config.toml
num_hidden_layers = 25
hidden_size = 192
num_attention_heads = 2
num_key_value_heads = 2
head_dim = 96
intermediate_size = 512
vocab_size = 30281
hidden_act = "swiglu"
norm = "layernorm"
norm_place = "pre"
norm_eps = 1e-05
positions = "rope"
rope_theta = 6760.0
rope_fraction = 1.0
qk_norm = false
attn_scale = 0.102
bias = "none"
tie_word_embeddings = false
parallel_block = false
init = "normal"
init_std_qkv = 0.052
init_std_o = 0.00736
init_std_up = 0.052
init_std_down = 0.00451
optimizer = "muon_variant"
learning_rate = 0.00589
lr_mult_o = 4.0
lr_head = 0.00732
warmup_steps = 200
schedule = "wsd"
decay_fraction = 1.0
decay_shape = "pow"
final_lr_fraction = 0.0
batch_tokens = [32768, 65536, 131072]
max_seq_len = 128
doc_mask = true
train_tokens = 640600000
max_steps = 8285
dataset = "wikipedia_en"
Each number is 128 + 32 x the weight over the matrix's rms, rounded and kept within 0 to 255. Layers, rows and columns count from 0.

# layer 11 MLP up, 512x192, rms 0.111, rows 219-229, columns 0-95
[[ 68 171 100  86 195 145 118 111  91 134 165 162 164 102  65 152 169 130 122 123 156  57 146  90  73 150 156  97  74 104 142 109 109  45  92 109 153 147 140  88 142  97 111 172 204 136  84 101 146 144  86 113 149 111 119 155 145 176 118 130 135 185 170 114 132 103 110 142 141 123 135 138  60 109 137 171 136 140 149 157 123  94 186 119 155  68 126 123 107  64 142 201 111  53 138 138]
 [ 68 133 161 136 140 154 101 101 130 167 126 150 145 183 114 170 144 161  82 124 136  50  89 137 157 144 166 116  96 105 121 101 103 107 170 135 150 127 157 116 129 117 183 109  34 136 140 155 142 128 157  96 124 132  99  84 196  95 138 136 155 118 150 137 162 107  94  89 146 132 128 111 106 133 178  92 121 110  98  98 181 154  89 111 137 122 142  64 133 138 146 137  40 122 175 190]
 [ 96 131 117 124 145 115 105  60 123  77 103  91 128 121 106  96  96 114  94 117 125 158 162 122 149 129 175 109  54 125 194 129 114 140 206 161 148 114 140 116 117 134 125 121 124 156 138 110 126 208 104 137 113 176 145 105 146 156  79 100 160 102 161 187 172 143 130 143  85 124  94 143 112 115  63 130 194 114  70  81 117 213  95 107 136  88 100 119 168 105 200 117 175 150 125 116]
 [138 117 114  86 106 116 161 112 193 174 134 143 130  84 162 189  94 151  91  91 131  92 199 159 177 136 152 148 150 122 157  93 169 141  80 164 113  93 117 184 133 125 104 142  82 152  93  75 150  78 136  99 152 137 141 135 143 104 137 163 144 136 164 149 152 122 114  97 118 134 155 130 139 178 160  53 117 105 195 134  63 162 128 183 135 170 129 138 164 112 137 141 129 150 159 204]
 [131 123 119 121  95 160 106 155 135 178 117 175 100  95 145 111 121 142  67 139 125 157 143  83 121  99  86  78 130 114 134 158 140 100  77 134 160 182 149 123 123  74 148 179  71  98 109 137  86 136  80 158 102 110 107 121  95  99 122 139 123 150 113 126  75 139 143 112  79 123 178 117 138 142 138 125 100 150 157 128 168 128 172 194 146 158 182  98 133 133 137  59 176 160 118  73]
 [ 74  61  91 169 135 108 136 115 124  93 116 126  97 130 124 127 167  94 140 134 104 176 183  56 122 116 139 125 156 135 119  72 131  99 212  73  69 133 114 126  97 129 119 131 133 118 170  93 142 121 112  85 151 146 118 100 140 135 163 112 119 143  87 135 109 129 107 167 185 154 141 144 169 190 189 142 144  97 137 111 105  85 126 111 123 184 198 110 117  52 169  66 134 171 144 133]
 [133 139 166 158 129 174 180 135 148 147 109 105 146  71 112  94 162 119 118 192 154 121 161 170 121 102 121  96 123 184 141 102 135  69 165 145  65 144  70 109 142 170 117 128  87 141 131 183 121 112 126 149 215 135  88 189 183 125 138 145 132  62 137 150  92 114 121 116  79  64  83 115 128 109 177 124 133 132 134  83  79  82 149 183 143  87  85 150 131  98 136 158  85  59  85 143]
 [ 80 132 187 173 110 111 163 114 116 154 154 131 112 133 132  98 105 132 120 106  79 127 148 110  98 151 136 139 156 113 108 123 140  88 126 131 124 167 182 134 168 103 127  30 133 156 115 111 133  81 176  80  96 118 170 114  91  88 160  83 164  94  62 114 183 138  85 123 129 142 142 185 133 114 139  87 109  95 164 141 174 112  97  76 167 123  92 144 128 144 123  88  94 133 117 199]
 [107 173 133 121 151  85  78 155  50 189 154  93 154 139 142 103 128 137 148 166  77  77 118 136  60 123 103 110 144 113 102 107 107 180 146 126 164 100 134 186 124 110 130  50 112 126 139  84 179 169 101 152  85  76 105  71 174 178 105 126 127 115 131 196 158 174 124 113 161 135  79 139  87 137 116 141 102  92  98 145 119  81 140 102 140 134 115 121  82  84 166 119  97 137 162 122]
 [162  99 184  75 110 137 121  93 150 159 127 113 136 118 138 127 140 163 129 136 154 116  92 171 165 157 173 169 115 160 175  76 170 141  72 127 174 120 103  87 144 151 106 102 134 166 120 131  85 152 148  76 110 107  75 133 146 150 145 136 154 159 150 118 121 134  75  88 136 153 126  81 175 103 128  85 103 166 151  85 135  58 183 152  82 130 111 148 126 143  95 122 110 120 104  87]
 [111 153 142  91 158 146 117 154 158 120 108 148 113 137 125  82  95  95 115 113  78  94  98 142 109 159  78 113 160 114 137 146 150 128 129 146 190 167  97  89 136 152  97 106 143  93 102 130  97 135 180 133 116 183 144 126 146 159 222 128 146 113  95 181  86 123 195  43 139 120 140 134  62 133 171  72 149 150 113 132 112 136 143  83 141 107 152 106 131 157 118 126  86 106  98 183]]
# layer 11 MLP down (transposed), 512x192, rms 0.0589, rows 219-229, columns 0-95
[[105  89 104 147 106  84 103 163 187 129 126 166 140 164 190  69 154  99 146 143 150 168  99 108 139 103  96 138  64 161 141  90 152 130 118 176 136 134 107  85 162 120 188 176 155 108 119  98 156 151 189 175 139 153  57 119 104  96 109  85 131  47  69 166 148 196 190 105 114 109 142 118 193 118  82 127  98 134 187 190 156 167  68 159 113 151 134 103 112 105 149 122 174 162  93  97]
 [217 110 107  99  82 122 133 110 109  36 138 121 121 148 110 126 130 109 183 166 134 109 105 144 188 134 145 129  95 158  98 153 162 122  76  74 108 127  97 184  89 128 154 113  83 156 152 105 115 120 108  81 164 136 156 164 152 115 151 185 101 111 169 119 114 173 183 192 134 161 107 106 137 100 106 120 111 112 134 124  96  58  66 182 127 106 122 170 144 150 142  79 130 174 107  93]
 [ 76  98 108 151 138 136 104 154 159 120 123  92 161 122  50 170 178 126 166 137 143  45 164 172 106 160 101  76 113 118 131 158 116 160 111 130  96 145  82 186 108 197  76 124  77 173  74 184 102 149  91 117 174 183 143 104 103 147 119 172 168 128 125 103 112 148 122 110  76 189 159 101 142 136 187  88 146 149 200 122 159  92  96  81  99 191 130  88  87  99 134 182  73  53 148 157]
 [137 117 140 147 147 167 114 119  70 147 141 126 136  70 169  73 142  95  99 113 179  95 141  84 104 180 123 145 155 149 112 103 152 153 155  76 148 121 109 145 160  99 125 174 151  76 131 140 114  98 107 146 136  89 127 159 129  96 178  74 142  78  57 152 197  78 140 159  96  92 141  93 134 104 114  91 121 122  89  70 182 123 149 124 124 117 110 109 153 130 134  81 120 194  62 129]
 [143  97  83  93 140  71 117 152 131 192 142  83 115 156 166 109 151 102 101  89  95 114 126 108 191 181 152 160 143 150 150 111 148 132 127 164 126 188 169  69 114  82 136 137 178  49  81 151 182 136 121 168 173 117 133 143 122 127  68 127 167 147 118  83 134 128 151 162 194 149 164 134 155 161 102 159 101 132 144 126 175  94 172 138 127  76  77  86  59  51 149 167 164  95 138  86]
 [ 99 143 189 108 108 173 139 173 176 135 161 117 125 115 109  79  74  99 114 120 163  51 112 160  93  89 134 109 123 159 161 175 157 118  94 176 165  96 145 129 110 151 179 134 155 144 110  85 180 128 106 161 135 139 121  94  56  77 148 140  84 146 157  52 129 161  79 135 131 123  79 157 100 120 150  61  85 155 120 134 133 168 165 162 101  81 134 159 126 120 168 131  77 108 118 111]
 [ 79 107 145 147 165 102 196  81  89 107 115 150 107 153 237 147 106  82 144 116 176 160 114  77 130  99 162  95 130 157 124 101 129  96 113 136 153 154 119  95 200 134 144 155 165 142 142 133 105 133 131  96  85 131 184 104 157  71 207 118  97  82 135 108  99 161 150  92 151 130 163  73 168 135 137 198  83 138  84 133  93 150 112 117 143 121 156 122  78 110 169 107 131 125 151 102]
 [143 171 115 109 163 156 115 121 129 150 101 139 116 135 122 176 172 104 142 121 116 101 112 129 127 180 117 137 104 159 150  67 105 175  67  66  97 148 128 100 115  87 157 110  95  85 148 165 147 107 145 138 116 149 151 169 153 120 114  90  49 145 157 136 128 135 106 141 118 130 154  80 178 169  97 120 101 123 239 146 122 153 152 119  65  92 133  94 140 186 133 143 115 123 155 182]
 [118 157  93 169 111 130 112 120 138 135 188 224 145 128 115 103  60 116 137  73 138 115 130 131 100 129 128 181 109 121 126 141 176 118 128 120 132  74 153 150  54 130 147 121 152  59 170 139 138 152 133 206 162 111 113 143 103 121 111 142 159 222 124 116 110 102 111 138  81 116  82 188  90 185 131 169 143 109 116 186 147 151 137 140 168 129 116 124 129  44 143  72  60 128 117 121]
 [162 144  83 171 125 110 106 122 106 173  98 119 106 142 126 203  81 102 159  51 182 126 137 138 109 134 111 160 118 133 112 109 101 142 166 139  80  89 114 125 121 168  35 194 147 103 142 169 177 160 114 171  55 102 113  70 115 123 113 122 107 177 147 116 121 121 137 153 121 187 127 104  70  96 142 149  83 153 137 156 111 150 132 108 124  86 168 155 177 171 169  63 122 116 156 117]
 [136 108 148  95 173 140 135  73 130 145 163 153 113  98 174 190 107 138 113 120 138  74  81 138 116  77 161 177 142 175 129 160 170 139 129 131 118  93 149 156 152  96 137 143 110 138 132  90 122 109 161 119  94 102 139 148 121 134 117 142  95 125 104 156 155 159 163  90 112 136  56 124 130 112 132 123 151 143  92 156 130  99 152 137 131 160 116  96 146 111 164 134 115  99 133 136]]
# layer 11 MLP gate, 512x192, rms 0.108, rows 220-230, columns 0-95
[[120 109 150 151 166 152 121 138 118 132 161  94 153 212 127 135 150 140  98 132 162 110 168 111  54 168  46 142  69 109 191 116 112 153 173 185 129 144 192 130 125 133  85  80 150  69 191 142 127 148 143 170 122 112 172 127 140 115 144 180 117 108 148 172 132 114 147 152 138  66 100  89 156 138 100 150 125 124 108 103 104 112 139 137 133 140  96 166 125  73 116 111 116 146  84 175]
 [145 162 120 101 116 104 128  57 178 112  82 124 100 126  98 168 167  87 112 120 124 113 126 165 111  44 141 166 156 118 156  79  47  78 135 123 169 129 154 165 150 119 144 118 145  99 162 123 118 123 147 137 130  82 164 111 106 135 109  79  51 102 209 197 146 145 102 121 158 167 153 156 107 147  99 154 129 148 110 133 132 145 119 219 126 112  91 146 112 113 159 101 135 195 125  77]
 [ 85 189 135  62 102 134 119 140 160 129 156 166 162 183 133 113 128 124 140 210 136 158  80 129 163 140 124  79 175 133 187  94 143 112 151 123 103  79 109 138 133 150 113 129 157 159 110  95 101 193 100  85  96 127 132 137 119 161 134 121 138 193  71 155 153  73  88  95 115 113 117 148 146 175 134 126 143 149 150 197 108 204  81  94 128 113 171 138 125  87 158 119  62  62 155  94]
 [139  76 138 103 106 113 100 105 131 162  93 104  75  95 143 115  96  88 183 149 131 146  98  97  46  86 150 124 178 123 139 176  90 157 134  79 156  79 146  95 141 177 159 107 178 188 115 142 142 144  71 152 133 138 114  99 126 204 138 115 114 143 120 138 141  99 180  31  93 127 136 116  91 107 114 138 134 175  45 107 135 176  78 107 115 158 146 166 173 143 137 131 151 165 150 134]
 [173 141 136 192 181 147  82 133  98  76 114  82 124 125 112 102  98 156 108 146 150 192 122  93  83 124 116 136 137 151 146 126 180 162 110 117 104 155 126 139  92 131 151 121 155 120 121 113  85 141 115 128 143 121 155  75 190 129 134 138  97 152 196  95 117 133 156 177 108 177  97 144 111  63 103 141 150  94 132 134 177 108 144  97 101  88  82  97 110 179  74 108 108 169 126 100]
 [143 142 126 135 160 108 106 128  90  93 137 114 143 114 175 168 111 156 146 155  96 135 170  56 113 147 123 130  81  88 167 113 127 110 112  88 120 145 112 114 113 103 132 123 124 156 146  76 113 129 113  95 141 121 109 139 141  88  95 114 106 165  93 198 111 118 165 133 156 136  85 113 101 179 132 138 152  90 136 164 147  91 121 119  99 141  79 139 119 197 153  82 108 133 172 163]
 [132  67 189 135 131  99 122 115 139 156  91 126 123 165 104 183 160 115 114  79 129 157 114  92 124 138 106 112  96 147 108 168  97  93 156 157 131 148 126 158 110 156 103 117 197 152  92 120 144 116 151 115 159  98 170  99  81 142 157 130 193  97 132 161 126 152 105 118  88 100 138 138  64  99  95  76  80 156 110 158 101 145 126 161  85 160  78 148  61 131 136 161  96 189 121 102]
 [151  78 155 119 145 161 140 132 163 117 102 100 108 138 117 179 118  85  98 110  81 207 181 137 144 105 131 161  83 105 184 101  95 129 219  97 147 131 124  90 153 140  78 155  81 139 129 154 108 103 136 112 167  75 139 128 139 105 128 130 109 145 117 116 103 117 161 149 139 138 104 140  95 173 125  99 130 132 214  94 184 106 146 110 135  95 118 162 111 121  87  91 120 117  97 144]
 [161  85 188 112 102 122 155 108  92 145 155  88 157 165 103 127 133 158 154 131  86 162  66  96  89 205  97 156 161 110 128 146 170 125 120 150 149 105 116 114  81 145 122  58  92 154 136 111 139 132 102 189 121 138 126  94  57 120 150 130 138 133 182  56  42 137 108 125 135 142 137  89 138 133 149  95 156 195 142 179  92 105 119 142 137 159 119 148  93  57 164 153 194 120 130 143]
 [128 155 106  99 138 113 106  95 156 101 140 117 120  87 127 112 127  84 130  80 124 112 144 182  66  99 140 161 181 167 169 112 172  79 105 136 122 102 138 151 123 105 154 140 121 109  98 128 125 137 177 151 128 135 174  98 164  72  82 137 190 122 101 113 126 111 182 111 128 140 121 211 146 104 110 144  93 136 102 189 122 115 140 139 149  71 116 103 122  86 132 150 134 178  74 132]
 [171 167  85 148 142 102  87 153 123 173  89 161 166 122 102 155 134 159 168  95 171 145  62 127 105 107  63 148  93 125 148 161 166 148 139 154 133 136 103 122 124 157 112 132 106 153 162 140 142 119  58 190  92 132 163 127 142 129 109 146 146  83 126  81 134 178 167 142 140 115  75 223 125 104  84 189 110  54 137 171 132 101 133 100 129  75 132 137 107 142 101 196 161  68  97 148]]